{
  "n_layer": 13,
  "d_model": 192,
  "n_head": 4,
  "n_kv_head": 4,
  "head_dim": 64,
  "d_mlp": 768,
  "vocab_size": 8192,
  "activation": "tanh_gelu",
  "norm": "layernorm",
  "norm_place": "pre",
  "norm_eps": 1e-05,
  "positions": "learned",
  "qk_norm": false,
  "attn_scale": 0.125,
  "bias": "all",
  "tie_embeddings": true,
  "parallel_block": false,
  "init": "normal",
  "init_std_qkv": 0.0361,
  "init_std_o": 0.00706,
  "init_std_up": 0.0361,
  "init_std_down": 0.00706,
  "optimizer": "muon_variant",
  "lr": 0.00181,
  "beta1": 0.9,
  "weight_decay": 0.13,
  "lr_head": 0.00582,
  "grad_clip": 0.5,
  "warmup_steps": 200,
  "schedule": "wsd",
  "decay_fraction": 0.701,
  "decay_shape": "linear",
  "final_lr_fraction": 0.0,
  "batch_tokens": [32768, 65536, 131072, 262144],
  "seq_len": 256,
  "doc_mask": true,
  "train_tokens": 613600000,
  "steps": 4898,
  "dataset": "wikipedia_en"
}
Each number is 128 + 32 x the weight over its row's rms, rounded and kept within 0 to 255. Layers, rows and columns count from 0. Numbers have three digits each. The size before them is the row's rms in percent of the matrix's.

# down: layer 7 MLP down (transposed), 768x192, rms 0.0853, rows 88-147, columns 144-191
# up: layer 7 MLP up, 768x192, rms 0.0872, rows 89-148, columns 144-191
down88 098:170151129053108144147112076105129174149126109126089100107158164142147137111125120150164166158097189073168132152169136143118117105152159203125124
up89 104:146097115138123129195140090106151121127057123184106085173174139054190130127159193103110118107097137172120125118174163123133089125115123166085136
down89 098:108141141132112202085122127134118098125125062147107112134200112166110100098158161130123173147102119103092099166126098083193086086097150139209142
up90 084:143169139160154103077115163128138152072123146128133094173117118128121161139093120132114177119105129171149145139115153054107123115149110177148111
down90 104:144161135080162113135143137115127109147127143121130164110166099150145100141119091134081111155146133093129047103151129141152053148086153118073176
up91 094:139144130163133080163190160118067114168090155139127101144153150162106092120154177119128182100160089131145171166161106103125165100117139125095056
down91 096:183085120094097153125142169059111143123155127115160150111152110083059198107169121119135132135095171126110141117114089202151150131136148139145134
up92 099:142126139113126151177050152070113061138153123164152110147182147141105096178168108106136128155122130156124165098146152083133125180164090111177154
down92 094:110160160162125158084082091169074155146060143092174127094160102148100128132188107137117175093152137127145149085116151113110146111150163131092110
up93 096:128122121073166098144094176113112149085153149133196160154109126134127144130112104108160097126141138113103105108139059141075090213117074170100137
down93 095:102154104151146164081148099117128093115128098196137045049165102118114177116135165105125155132079175167104080133101163100101185088148123100154084
up94 102:142097110131151148140163142104174130176168121113130164197137094129159115176154153161138186113089153073143146081112137130111172129170179108158105
down94 101:139123161136149123089120093101159123123201104145127046126139134085099145094080177121120130104117125192149140146165107117107126102104120084129209
up95 105:108124089114090152145172221142130134141082162116094105179112167161084150104099125146151136090116157216139144089133140096148141098093090167164120
down95 100:161147211123121108111162123095106078086147091146189147181161101110050087140119107113087071107160097172136131143127155204133106120108077123120173
up96 107:107104165104128124157092096139152214116175098164181113150158124174145125127118117155041136152054127102069171132157112171112139134109147153107173
down96 103:151092074123158151138078135089139123075119174131131116116093170087136157112100109066163119071125157178194155136139154096107113091127103151070148
up97 089:087162111092140123044120134182137136149111133146126083146192119151118114123148174177115153168095153085126135142112140124132094171164135103207124
down97 098:162094159063127119174110162125075122118112088119074167152070178117177081133138087104168111154088119179105102164151083161141160117120135110129154
up98 096:152114082131122114138156125154124145136119072164162085072107097120103167147119134114079134166104145190066131147162118083137115055075157140137103
down98 097:118110117167107127081129143154142128117125148162112158172148132039136083124163129126148082157139082156159158172125113111141133188165075095135119
up99 108:110151118156105142116135125133141157160114145103159117194127162116084174119155157173159140127077108128102120100112136139189113169058093055155104
down99 120:192126189045153132202099162179119193131119147088096112111122079125151119103118131094103092118188173141158174084157153188081166193136100100107078
up100 105:172127154110169108198127153140146145120116105132135075116109108112115131107082197080147154144130088168116100105164149105158119171110130186172121
down100 114:147125124099152165155091120156089104105091163163135126092131170194143141101112151174084105087177173126164105130109116138078154120123124091120170
up101 084:122168157158123145084122144091106094127109135146139092119130121128087087098075189157115148114141119116103116105138116092156139150120107107152106
down101 091:098102092135158084106177148170177145129168161143106126124119164135143114170163074115133164124129084150154142123127140116131110102116153140135152
up102 102:086113101136134168150167105157161120138077096152150139176086104151105151190142164144131103140133123128127151087097069136163143168106065126100121
down102 106:121105071149143076192131138092151157120126117194106141072169145087144110133096147106164093069171102145154163103090116116071219072126204120058112
up103 107:093165174160176090087137115140121113132110144166170131195137055100104154128178079113119028117143135133124143089158107139111134089154094100178116
down103 107:105180168127171094127061131090125123113128144192091138145118148162122057200087105119140176132157132148121140149101135147134146139175174154127073
up104 103:086131118107133167150105076218155088087125058107137123163088143160166137230208107173104080117099113126103119142122105150115169060195138094139106
down104 104:121128105146101121092119114109112082139126167120102112133148085131184119087127065136147123134098140186156134163178108093121123116068154076082151
up105 096:193121087135128085134067155143141116172136077089144130151174124120167138156052134133087129155122106129092177081123158076075120094176137060129092
down105 096:107177154155088216143132099096112100125126186090110134159049127158149082157137154150080101091130137119160085148123068144169079198117135142150214
up106 089:149107144165136111124091088058078150110095158096141153135063140139129187092169106107066122135125164187100129127157160137112188169095168146100143
down106 102:107161104176142163118119120158122093108143076135094141156155139163166081150159141154176136157120147120165102092128110185110146201119110133150080
up107 097:128133125115133110169141096128088110078119124158151151118129163108098098136077107087085139118179129152117147147115169108109126130108054145074089
down107 098:115148134084137085129145118104199104130155083111095108205108132103122149133154120210165131079117155126144140252133111140146110114141127169139115
up108 087:111180111165137157139123107122150114132130099150084141168193168142155138063106134142078154077141127134168163147176088079106139086101164109153127
down108 093:188087139089137118060192100121130127143103112094165161090095163120088146192138096134147104161090090142098116107124132099138087152169100185138145
up109 088:171112146149086127110093144140150039141063148146151124142149141122105107136115184105119131129204136112195109157108085091177066167155082120187083
down109 097:201178098102073160160156123126101136126142127156123151091116182129148082195108059151123116218144099110079095077113113147134127152160135105091111
up110 086:192112146120084140125131122087071105123146107136153121140183146049142207128132149176138158106082104097152133088115119137099120053132089099136127
down110 095:071122145103145116128054173224176095168122174134049107127058165135095041155127124058098097099141091172062125112121116129125151170113164171136146
up111 097:184098119146083102117143162097147136153096104144153130118129126116140146117097146129103178115105117102106125199132150075139171134115156167118122
down111 096:189150175106195177118107126140094136141180096161144152137126134136128140153144077119170188155162146152059177135125152129132052143163159148085103
up112 107:143119172105181120164090160119099127148122070155142124122146131121131121109142156122191173132145154136127105154158119145116128053126126193183149
down112 101:162135148160180141073132110175113155113081128049122123142104124205087109116150111186132150088102150135153119122145108112133110083083112154117149
up113 098:131126065105125153152072118012071123124081157098195109110164086111135124133124145121184171130165121101150149113124139115073161160125125099121136
down113 094:099107199158158077069149087182127078148166098183141160121115176134131140112076102094188118152108090164111100120122092119244106128173135106177097
up114 092:070111123195123079121112134152117098141165122134164151152111129114123175155075097172100177096114169084165176130145065084166153149164111126124070
down114 095:095145123137144161162128163098133130080105158148130151133128090173184076103163136172181102158115145115118100089088130164075129172141143131090081
up115 106:160128173126202113129143063101213132116107177134118127150109115108133130105145125171158130129066077102110148099135167132151066067117138170056134
down115 089:059184123143116131093133137113117192121112101040122118154169171205090117164131166105133135067152159132125108122156090148154126138134113095137197
up116 105:200175086140096153117108152113120118101097148166103098150083077089120162125151057146092142061153116152123144111133104082135054104146090149121123
down116 097:089129163161144074130119070172143163152126162103123166160084173119173137147094167119103147078126138095057122121131090171126146169097094093127127
up117 106:122157126152157143103136126158102129151115096122085124094111087158107083190116164120145140085132084162131114102175145101148079123089132098122105
down117 106:131062148099184155154175114140210150112142049107142074119085159082120156070073131095098176135143168082091126140046149169152066141135126114115165
up118 100:112167142184126159144078182131175126162121168195086159177110110133142111124228146134106077141087150114140108134156112148155121082088130110092137
down118 106:153140145116150173131142100092089190158124077137142095099075179122094085165132170109075124123139077138095134069186113090170125151135158080132170
up119 097:088147148163178134092131141075131183123182113112151106174143126072185143127135103114134185176165139126103077068117116157086093095117160126084130
down119 101:212105163169123130110085078111162108134120106144083100118085171107050112117111072176112148128099124116191155146134126141179168133115112111194144
up120 102:161133095115147190178105134115099070148090102128105113118111122126063087150133157156131141162166127075166081144113148120189109136147148105155152
down120 110:147091157118138079116102128137187160091113158151130153087160083068160124072124116058135117129127189164151137146142101112126137099104123133162065
up121 089:128121166166139100112134149182094087084114143125221142131155113114183143203092155174096093169082102138140127091153142088211159134135117174143058
down121 089:093166141135089114101160149183131167074139211143117081112127125101114122133122127119137143106178144119087160129097102153109116118067134141134159
up122 091:151124132095109114113135164099051117117135163109082114124163143088052137127143162173135111120139139163042077158137148158105147099165139120147157
down122 090:094080143051108093079080107102178146179170074148134156091152129139182132050102133127123093095113167093146163074135163064117133179097125144175105
up123 098:069106171183094089147156100244161145105130170081148134145116101053099169136143142076094167126086177121135146165070117152166099139087125124123117
down123 105:137099135125125140145092167123041143110128119120148170112104155160138165092094128133182084079110139066138121105170136161129127158149132077186120
up124 089:104156172149147161121129167135157181124145142164122128146108131185095141102092141146124097092147110162134179109109089115126103098199107082092165
down124 102:146130165147126100163123105104121154131120139111059096144113154132166105091101137132152130102130108130106169129134162191095102159146152168098186
up125 114:100100142134150125117087140132126091121119095137213156116112090088115114110125111083088127082141176116082196122166156095135138088180099136149095
down125 114:086110210156108072076146132139129103111113153075158116092109126170138102165149065122144079138070079148087163124127119135126075142172198138106146
up126 101:109074156090165094079129130175157103139186129165133156124179116115113075131135210149165062146106095187061150126128141138113079153149103161093087
down126 108:117141181189096139129123170127155184088062120162085108084095105077134145092138122106035160140130135116151077173124088136136172139146188092103083
up127 104:075105122087132228105079200149133135074106130121140065104127083139103135092149093143166167149142091118072097079149077137192131185100116142125094
down127 099:156152206151082097135137098094173150176126113115100153100140126138154103192109115118138148143146146165106085103135127163155143144103108188122156
up128 103:153082079137143183127118126192090102138109161110133155127134125121054136131088103126120112139149122181129141142151121093153162181145113168165106
down128 100:150169109153064132154147099169195159184186124048168103198121083133064074103115155166181099160136089111123140130115121109117132132143160096150095
up129 085:093125125153137156119106068070151120130108124144141088100093123121056164123133170120086145051108184120093127152162139149141118116111153107185134
down129 102:124140123112126124080177150116147097140168171087164184143130134152123129165117136114185128173091121157122150072081125116133123142124100172117150
up130 097:171138070080134116079194170149124122103103124074064085145097121155123182192067162087158158180144193157174144093140154152064072126174137116129148
down130 110:142096131141109100119120106125098142148122129098181190119169180204148166151159114158163143074117111139159104112156134109149133158133142132084159
up131 089:143103149152157108120108087129172114244123111145121124147153108112115097098116131121160126088117235115117218123131101094141160135145132136115112
down131 092:162117152122158167153115110103119137105153164065110098060110167186151128104146089096084178177126115079062119154142114083119161149091151142065150
up132 101:110151126135139162146102208088098156189149113131174131145118129198119088131126086093119150086171159213127129167166171088114126158140095121123165
down132 102:100177120114128128193175120116128080098160086059046089101123129136132084120180133174118066130087104110167154157107095095143193129138186093112145
up133 106:190170131110095166137085121159113091119154202103134091154112133137098124105067139139091118087157144149131079078133118060131163132172164178164131
down133 100:149137087170159180141168129076114153107075105165104132133155077177169137079130097087122074119164202099065069140154118104107127123105120167084123
up134 099:072153122088109131140078149115121177114114150120134125139117099167146142088127096117118136119156123161131142166118173112119138141101100131092133
down134 089:222128085079142128157152099148128091160151078161153131085085117108109124151136083113164154072147138039190144131170135127102093121153162127148170
up135 084:158114126138171196087172199144125115152091112187133095148138077137148120119216143087170099093125147129182128153130095095173080170091138103186089
down135 100:127134151114134146163124128153139143057173144159083126065147160140085158141070179113120201160103110142107074156105187144128179065112142146095176
up136 103:168109129126117098153079160170116157138154125112153160124143086149126110163173097120146128063180174178141158116170061132166128130101100060106039
down136 105:141111167154134088101138115093141133119139188142151156110138149141132172155173170140184159158169139169169083074068121156061081137189111146171125
up137 090:127122099148087162131118136151135140156143147170205162131157117079146147135221138151104095101120108091064110085161091067114096092112154119138106
down137 096:140150159110167069166071109147147109136138140138114150103146186135122143149078134152129147138053098120150153126094171167189126208165143158085145
up138 100:099125122171087139103169105184146156111114109149107105110085163170142091141088110090162102071122126106167127155093064129147115152163081114170073
down138 100:124097125169114077120096140127110184084103191167115138149142128132101138072139131192142105124139124092129092148151158097095144117155138089175155
up139 102:156118070125099130096113145107104093123130025150194094106133130181123149093146160133151127158174096112099146130127131060135142081137119184147134
down139 102:132098161187108126158087160119145126095115123193072114117177113087122114176123123104054098143111161167162111096134121088145117137122170078145131
up140 102:078145082084138093142096178109080140159088137089181151137118156154148149110136123046176152129105133130137136168103108134094157105102108136073122
down140 102:128109124179148180156142088139141199093099078143092174144123135135142073125072106091107169190127130129159070158135106159060127109151125121135120
up141 095:131141160156114108114113147130158102114083089151128085151153144139185127180105143155135098138155157164157126142097157120163080151123115100106088
down141 095:125112148138116133155125108144171164144085165127077160128066142137156133097195128116122172199130099112108219099165149175118138108131153231120184
up142 106:077182129115136090086092115148127148111127068103164129121217082151160103176070138111138140130119107203111142095074148085190170141107132143144077
down142 101:148144144106089157187097106115117119119137140142139202098143096110137143150169164153126134154137151163103139102163180120088119136105169053106156
up143 096:160106158076129086191057132069099117158083180131164119118162121175110131146151105200125114128170165046103146144192151167125074104134098116089115
down143 092:137177085160101130117184093147131121194160092123064099107112149181129116125116184133135168115127082149160092146107089113229117122135133091160092
up144 101:133105148072120088097171120171121056130133123162153147116106166172107117127050076138153047087084133185145148161157130141102138134142110056198116
down144 086:184125092141147139140117156098095156143104107119087110157157097072144136086156186137118175171152124087130133170118194119111111114067182176116138
up145 100:137088150145091130115167117148104126137119221103156153148155076091075094152188134144182196044143123194133163153149148132202068123090117159164071
down145 095:187183150100127134124080151145132144111150109127122100165130140084143103093159094199093080172086111153205091134081062108120106138129161187132108
up146 098:096154087154142101143171135159112088117108154124147193141148111143184130116158140192102162153148136172150152177084063149118132164111120114143075
down146 102:151161183108116072103179114120147109075140110105052103154103155143107096154132125117108133140092184147133127171160136130131101170124155095125103
up147 103:158128135091139104119142151184115076081158099131109144115136081092127112139104113109122196123123102116095157127121147154127047129144166183081092
down147 104:137089149122121095122132111145081119162168103076146145133090142134099216119144206137200174134111189088162113114075112127112137102117117106145089
up148 104:132148150123077107155140189098221105102138106152160170123070163113136108114101129138088086104106106154117180089098054084158130169196133150080123